config.yaml
n_layer: 9
init_std_o: 0.0227
schedule: "wsd"
Each number is 128 + 24 x the weight over its row's rms, rounded and kept within 0 to 255. Layers, rows and columns count from 0. Numbers have three digits each. The size before them is the row's rms in percent of the matrix's.

# layer 4 attention query, 640x640, rms 0.153, rows 378-383, columns 160-199
111:104124111089099107156105157137112128156161140130109079149095155132123122119157131130109103160156137124175136138138094110
104:119132134138068099138136123143123104100146129123168151134107146095189140144101095146121173118101120138111104142136118122
104:136149110143126082106141154125128166123165105140132082163134123152159147023125145118147111138094110145129118130122142098
100:146145107133148163174103133133134160133157127133106159131135054106143146120133167123170115134138142120086135138146121137
105:135102153136144110119125130085127138092121145135073106125125119133179137120098117137148145130127109114128141135090068119
104:130136066105126096117145125106136125139110092122108132123123123137140127110175134156087136092130096178131107146093135081
# layer 4 attention key, 640x640, rms 0.154, rows 378-383, columns 160-199
107:120121125159098145145112165160133121105130126159106135143095123143144125112111107176146126160101142132126148125111117082
104:130129150115124140105121125130148134144136158139108151118107111134136123108114125157128105137121164097103154122113118127
104:082147163095118135128078131120145182156154132130101128170143113124105135125076100138141101135124169113179129104149180146
101:152111138157157097090118109137126122100168158143139114140165075102141112139132107136072145133133135097157141125123136143
104:142116121092154103089140134084178087146149135086126131119110137171098106127145130056062140127129127137136109094102167112
103:123099107123115129113112132139156134150129120100125157136119159100107114099116146106073133143112131094138118148108119123
# layer 4 attention value, 640x640, rms 0.158, rows 256-327, columns 160-199
104:141151168137091110116137155126154116122153145134090141132097138117086145109094156119069143150103150143210167150130148175
104:083110121119139121125099152164134126145095129130097162128136110120130135114079183118086083147112074127138168128120110113
102:166124187137084157174145106122169143073087133107144119137139118107073130140098096126144133122145107112108119131160093106
104:146134118118117146142137136140098088113168117137166170114080124101200096071130150128148109116163171114129125159125120149
109:162110068139149165111164156130168155141145157158129167126101111068112121137093144149133145111136136162133106134140165079
109:140129115102133093132141111090162113106147171129138142115093110103109119147135136097128153142159101089100105131118105127
104:118135138160138134091109110145117091147146107118112128134149148143102105129116126143085152129155126081122111116107131094
101:143119139139120141126112118126164167121136127088114144118141117131141145117187138101125138136145110143124110137114102145
101:121067115164111118142102076162137095080179139141102116164076152107150125126152138146121153138116137137091142120119085119
104:151160125130136108110134113087148137117093117143174126113152148085081087129124135149133145138148144120155115162147154146
106:164158127095129136113143092163096129118105104135143095126152095106142078115110169118175124140108134131124159120124112132
107:115113108116191129126159140102136157112089119144122082160118115127083167128127129109098151134146128131150144116148102099
100:137133085125081140187126184106140070166071171135128137130128124111098159104129151134151158103143162128149134138140119143
102:111125097117117108141145134160125177107150117118146132134159165116147088156148177109125142143105155157141101132158123160
102:117171147149127140155110088150132164093139136118139128128122159162129115167158137184135156116112136151132099143154156148
104:141104135120128126132138148107129113135181122160127156122142083124121103159143143123129128095124093157118137145141111093
105:137139107089149154126116132163116119130155109151116133126161164136142143145153158137141157140061105131157177118130080140
108:131122102120139154122116130096100185115080118136166123130141072113153111122111139119134141157141143120113121140115136149
104:130152157113154116122089169170109130113142138145179103143138098148095105127116131125113129130107116130097116126119109128
108:101072152128137149130131109164147108152172054121132096173122117081150142095181162140092131133172147139141170155131160152
103:099113135114093142096134160121143115125128099142173080095126129145161124088124124124125116139145152130127160164079140097
108:158151166125136161123105160148129116121109109125140162164175114102137132138097136124147140149147105152163107120115129147
104:093096134150163114152138121139088114112110121109094146102133107136112171107093102142090165107159121087144107108112087151
102:079112134144097109144146125119142116138153159133133116132131094161123112166157101113089147141136123158140128113153135118
104:126188136147145145122118143105119167140176116156142109140097083097141107134149126089106128128111146124105180112157153153
112:156168143064130095140095154158144133103154102104142094133133162172117128118098114112104136139141106142114113132135160149
102:124109138111153147132133111123138081117123110161158134095126169166159120097160068099143155110093127121103086128110129137
107:116134135156107183104114105128123119135116113141153124128154115111155159129128112090114106121140136094150140122156135122
107:098162116116102114176139140150111129116142107156162129103130113129119121129117151114138140116067145055176086160089111147
097:120139154138111112164086142142118142123113093138130154108162140147216140089154142134168149124122136152099122112186164159
103:125133139107070131166152104084107149130175124125106137154118078145112141127100103138103145137140137110113139086122134137
111:127168133137119124163126098171156147135141116083129148132139107143109115115085132125119089131115093153145099103143119134
107:156129122170145155098151108171098125132138132142137137106156072129103137108109091132136077122082133139129136135127084111
106:160142088101131141103098122121125101121153140117123115120138134094137132183092085116117090128101123127120103103090135129
109:168087170160129148172106183130159130152110092117121093124160122147124117111156119128086141115121106163129147095120153139
102:112129164131120106131128199165127154148074128160130122117138133171102164138070118118134110108132102128105104101088142146
102:120186128140110121129180163131105142127126137138134154091133161098124132146136139129085131117143117161131149142141172153
107:118110104135139059155135122130131138115105119137112142111074145164104114139140141190121125143106109109112131138142112127
105:129185116124144088143123125089106135150104120161120104148106115102149121071123143133119122122121147108076143107110139124
108:081147178151144156130099111125143131204131145166148100144126127088145151102159129176128086133123109136123084101131135115
105:086086168077138117095170099044089108143120130111121122092103130127152145097123157104137108102090151125096136120132134137
107:134147135135132121156153131154130131151187101105112100105121141112160098067126121125133129116160136135118131082131163114
103:118099139105163132158181098134147097094138148154121124120157147091127095131112084107105135128118095113158129116127129112
108:085160073119095089134149095097128110150150103134118144128087137149135152150136116124109165118119143109130123140132116128
098:169119113106126130141207098164137109141172115108143124106166162105155148130142117095124099100135144141157145129136102166
102:150155091111120168118122118126103144128163135147112140135152089115112075103108110110131107150170124145120132141100183128
107:168140105105115130106146112149089146138141130134144140165157141142113108118104166110114180102110098140124107119082113097
107:123150154103161144120109079120131155120125164145134099127120112105141133127108107154117147113178141133116113092107129130
106:138160124138069114153154126146104145133158135147133146125124151103098152126145124136140108099099082157111133141130136138
105:126140147112088122164133143149124092124132129140129145158141140112112166119128103128122125124147195090115170146132149146
106:143139168115086110160139113131141109134151149078088105110136148156169134129113151133136141120111093143120129086139125084
101:101130154137148127159135141160130055121127139125122094093120105143159145140144134128099154135132129169082138141176112125
103:121166133101145164111144132119134132084092133133105156113146095189093156099140142105141163137131138084042122113128094134
108:102158092122159108159077116092141138089111149117118119126113131107119136096169146109136132113124142127148129132129158131
109:157150112095084117126091184107106125117126110121097096114138132161135150115168154104106153124127170124135135116149148151
104:096169119144110148133170101151139111120096141122143159148080138132131104149087143107160132080134142146119150147117105086
109:115113097151125132098107146208113117159134119105173057107116138097117124100099141160096101148179137089093155117124120147
110:104142108110169110156137146128150139108119168092135129144141131159119134144141109098121122119065100125133146098109149143
103:094097134124146119144128097105148155109136126103148128161142130090130132140090152085141183112146133182097172141103115112
100:132134156106137073107132118136128179166116135085123157170104110074154142132122138144148124127103134192106137123155066119
104:137116097114127101139165087138087146146100146164171120124112113143132163111146117097151126106111139107119124117171104109
108:111167140135123115128107116133129122119139134152118157107128100163143148105119119144137122072160097154087157108088137154
104:140141109139082132104103129126156101135158121111083096162164137158133079146085167139102126129125116149166103172128142149
102:122144155153119093088101138141112151149159127119140107089114097124076110152117143143118124124106112130135129110141133118
098:152165113176127098144135091128127141159137095091143147135113078109137141095123115142135116115114144155136134131101115159
106:140162100130150169098117140129122148134128139104126111084168133178128100129114088138174093129141106127155113129158168082
098:110124134192133147134169129193137113166122123121136082133081121159129132143165147102139134142146110104110136136155144117
115:129135107133150129136133087129149144133099089130151142129120095124164098148134135078167127130137096133095158140156125058
109:143199131156128100094144177129116115149157090127177149120132130135137109113151113130160106159123106128077099133142158157
099:108109131111103132126132145140174108132163070137127126165084144129145113100100128121097091109161094139138154140107128153
111:103114060112168161131136147192135148148153116126169084120135115109131155141146127116105099101129165124155155109138100133
096:123097155100114114070097107125130126134123151146083125117106154093116160156094124106143124142127148104122148145153161165
# layer 4 attention output (transposed), 640x640, rms 0.153, rows 256-327, columns 160-199
103:118162162119160105156138085125150150100101140162093139164105119098143079115170142118123156097107133096098148141139128118
101:097156098116089102152125161156123147175148123110124101141118109100095121117149147161093111124118160152138102158138113127
102:130138143114148132126093119124139128120092149132122098178102113162105164128149095150126114159101141109107114130088129139
099:114111140092164130138132107121153129149146094172155152121113152110107111089134122101095117126093154109113142112132138116
105:115158151123137149155130112115153106083130112134121121134087127147130170126092111160146186135134141161168132140110134134
105:174124115122153064164181103100118126183125115100146123083161176133143118152132159100150101132157189123152129141154115100
103:104124130093107122119162140150130093147125156130090094112119144156134144123108127099206110114084101140094154170150104140
102:141139129090101085131116138122109096099097132112128140134101212167151105147128141082143159118110135110135141145100123109
101:125137094103142111118127124115123178111135131101100111126097144137123148191125125153163120121126133151172087116106140157
102:120116120113141176138112082162112116119151108110110110131137111165136121120106135100139095127119082109130097129107119116
105:174144110146175118126115162089128142160119121122148134121107112144142138128138115134098149087125102119095131132124125121
106:131111128150102112128122132169134172159148115089145160094075172147109102106114079110112097141121141134127116135103100114
101:109133140112085126096154135115134165109175132095147123136102116064128089127128138115135162171065130129145145140107148161
103:112108128172050130114151122144188142100110161156116159111133114128130140102121170116151114154099130120164116148168152161
100:120152132137148125109134165119118111131149111174112126111132114180173124133145142113136104137139135130118125110162105118
103:128096143132154157098141133103130109141144099098157138135102123134137104147105109109145121115156115153132109126102142123
106:107182124127161115111102118137129110140130165099118146085113096169136146095100112143188115136108136117111129146152147124
100:132129133121148140131121126135160138139118165149115101114130145122147138159124108150131095116160126177123150169110149101
099:163107134154108170115114128149130146125095145123112171131132120117162107158134091179091141101102143144147114134129133112
105:151104102120115140179070118103106095092133130138143123111146168131155154103163102091126096137161100121167091100089146143
099:126127105120133135131118114115109137098150148113151149136128148131144112119099094120149122117156135148161119140119099144
103:138152141124105140126118073121133103116117111097136102147116147145149164139105068144179118109122118075153104179155133145
103:129134121115106129099151127108161141134122117149119152172104117165138123133081126126129124141138142100100135107115142111
104:123125128105110154093104115090127123156122142103137094126121163164139158128122148136136136124121113134115159150146125179
101:122086150102116154155119139078127142134110114128156109152127150129116147126072070135120099057130129112125157146135156129
109:158094167090184104123129095148097086167112151186096107154115125148110115093159125177131090190126136086123155133102138143
098:088146072124124121102109100110128139116162155143139176101113153119107129171139161108122107111118117166143095116117189128
103:092136109112149150141106097120115136146110119110160155157104140093111155096118088168138132119129148136113168139150145116
102:128120114149141106148113097148131100112137144110112111128134107096081103145135126102085114142142134160147142125107131132
098:146122093125132110165101098094130120168153121108140107115107101159129129103150149145141113123112116145119134148092124154
101:123155147145137101133137123082130145148112110144152166113106187126116119113165146147124136117146128125125097180153109117
107:127129121120111107125127170130145103141142176144138100174129160136133095110141097140139149133176107147124173093118130140
102:150157145092150142094147120120090154123142143115136127161110157107132092116143120147110159082108159093120155096125120138
101:149123135142123132102133118068148123132115147096131123101145109100172103118160136102115142100155086156137111118114119126
107:095148101153103177139149083159128148095118155128142145134170135089119088102138102181149144075112104101158111143124108089
100:086170127150116128136165152150116101138111135163111164124122115118141118126152193143112164129141115088123134129129146084
099:142133117126155177163125131094134088113114120142119132134169087139138129160112104113138135121121121143148149141137100132
103:166102134173115111131147150145123169106125131157119106137133110092130132136127149129121124105155097095135101128114095144
100:145130132146144103152102124106103138099145128102089094139115147172138121144163126100137103134071141104155128065128179157
105:140086139123091089116110093152109122102098126124163148158138101101125143085132113101133133096152132088132179093105132119
102:127139100157145102057118144130128168140148142119103109136076124115144092162152107085089138137143143174113149112127143163
104:085167183119156184143128088085158121189150163179129136138137150118166113153137124073102159129125135132120119083109142120
103:111094121131104150136142120130193105141143115144133124143174117134136126093117128127158112128148094121152149106118178133
102:110153128122120140142126146152129110140140086124148105123128139129134142122119135128122134142132133109086116133125133144
098:106126142118137095151126085100160109109134169137147138124145136133167160135113133129119125132134112104107096151060122108
099:149085110112107141093157165090140140112128146160103158099027108130113141147142119118175142088135169126138121136119104132
103:156129106116078069141145152121102104113149069136133095122116128110056112100151116133104126160135157093137126133167127144
101:155134154160145112133129134045159143100130118134140115117131097117127123152125176147146130127124129109165174090160131140
102:178136139096157072108091133166115159119134142140167155124182140142141193151123137117170123111104120094111147127141127154
104:138127122149151143112136186123090111083160121103117153108126158075122115098134152105126119146127118123181134151137124115
104:109147135152117142087163131108105120162097149136118125163101146085194108146142149144102087113134157109156108186121127166
102:125077117109144101117129124101131104093120135128148129169125126115146126109154068072116130121105152140104140126120140104
103:174108116157120125167149072133134147167108151096108149144110108113084122131140124099122111123147153149103108123108142133
104:133100099153124105106137136128137111135144109120113108128098122133151092124135105128123139123166124155112110129131096143
105:099121119085136174076132133132120128146139134094107128121118116095141102155166105143116132099153140123141100111155118105
102:116128157140106122147125141112100120140163094146143128111142142116108126100105127094128136137141191161155139125100121138
106:135129146182131198162120132139161145116108137138059192126162128114096148097127125120140198141141136127127096127143124141
103:155125155136181092088126126211144139143147141148105129149116126124133110076097148139097140111119129159140130094106127109
101:122120133149138158140148110109135091103167129143155144091078111156162121102133129124153129107124152121109137143148081134
100:153151147077146154136173120163123075102124112158122173119153127167053131092138112130151103141137111110073119124103160119
105:110131089161152105098137136114171130161106123145137127169165061146172123133143111152134148097104117153104121133109138144
106:122116101159138151178138107134096175119122114124175139095158123130123143108140129145158115130147157107089171185101134092
100:132133138136094163129170093124122148146100118153149133127133093124126173125115119116107123166111112122087115143103162144
098:119148096137097134088111166132107136142156112124143106172147145083150133183117142105136183115151162095144133155105122120
099:107123124154126150121107142101128060138116127085128184087114162102180139138140133118127135106104162126074133139107123106
102:094112157121099152170142127087132138133083127099133119107094142097112147135130106111132173143112099116094117134131109135
098:118076143132081139117090110146098096118159121134165128101089128122124137142142104077137135137159140136153147108155155137
105:118156127134119161116128129126108125122114092127122103111106127136116133136122092079171108140107116136094159129109173148
103:135124098116185139140157125149088164135153131141173154131166155116141129122059168060103144099136114182145108117150100133
100:139149130153114147168140120160071097127139103151155165101111194143043133133129140185172157156159141156145164130106113100
106:135153141164114115128114096134158121112155133159082126115136130153102125106163097103111138126117150182160108128116172145
096:124116127126129089131074118101143166114146091086147085151129158139176117075119107158093133134137164141121126105112165127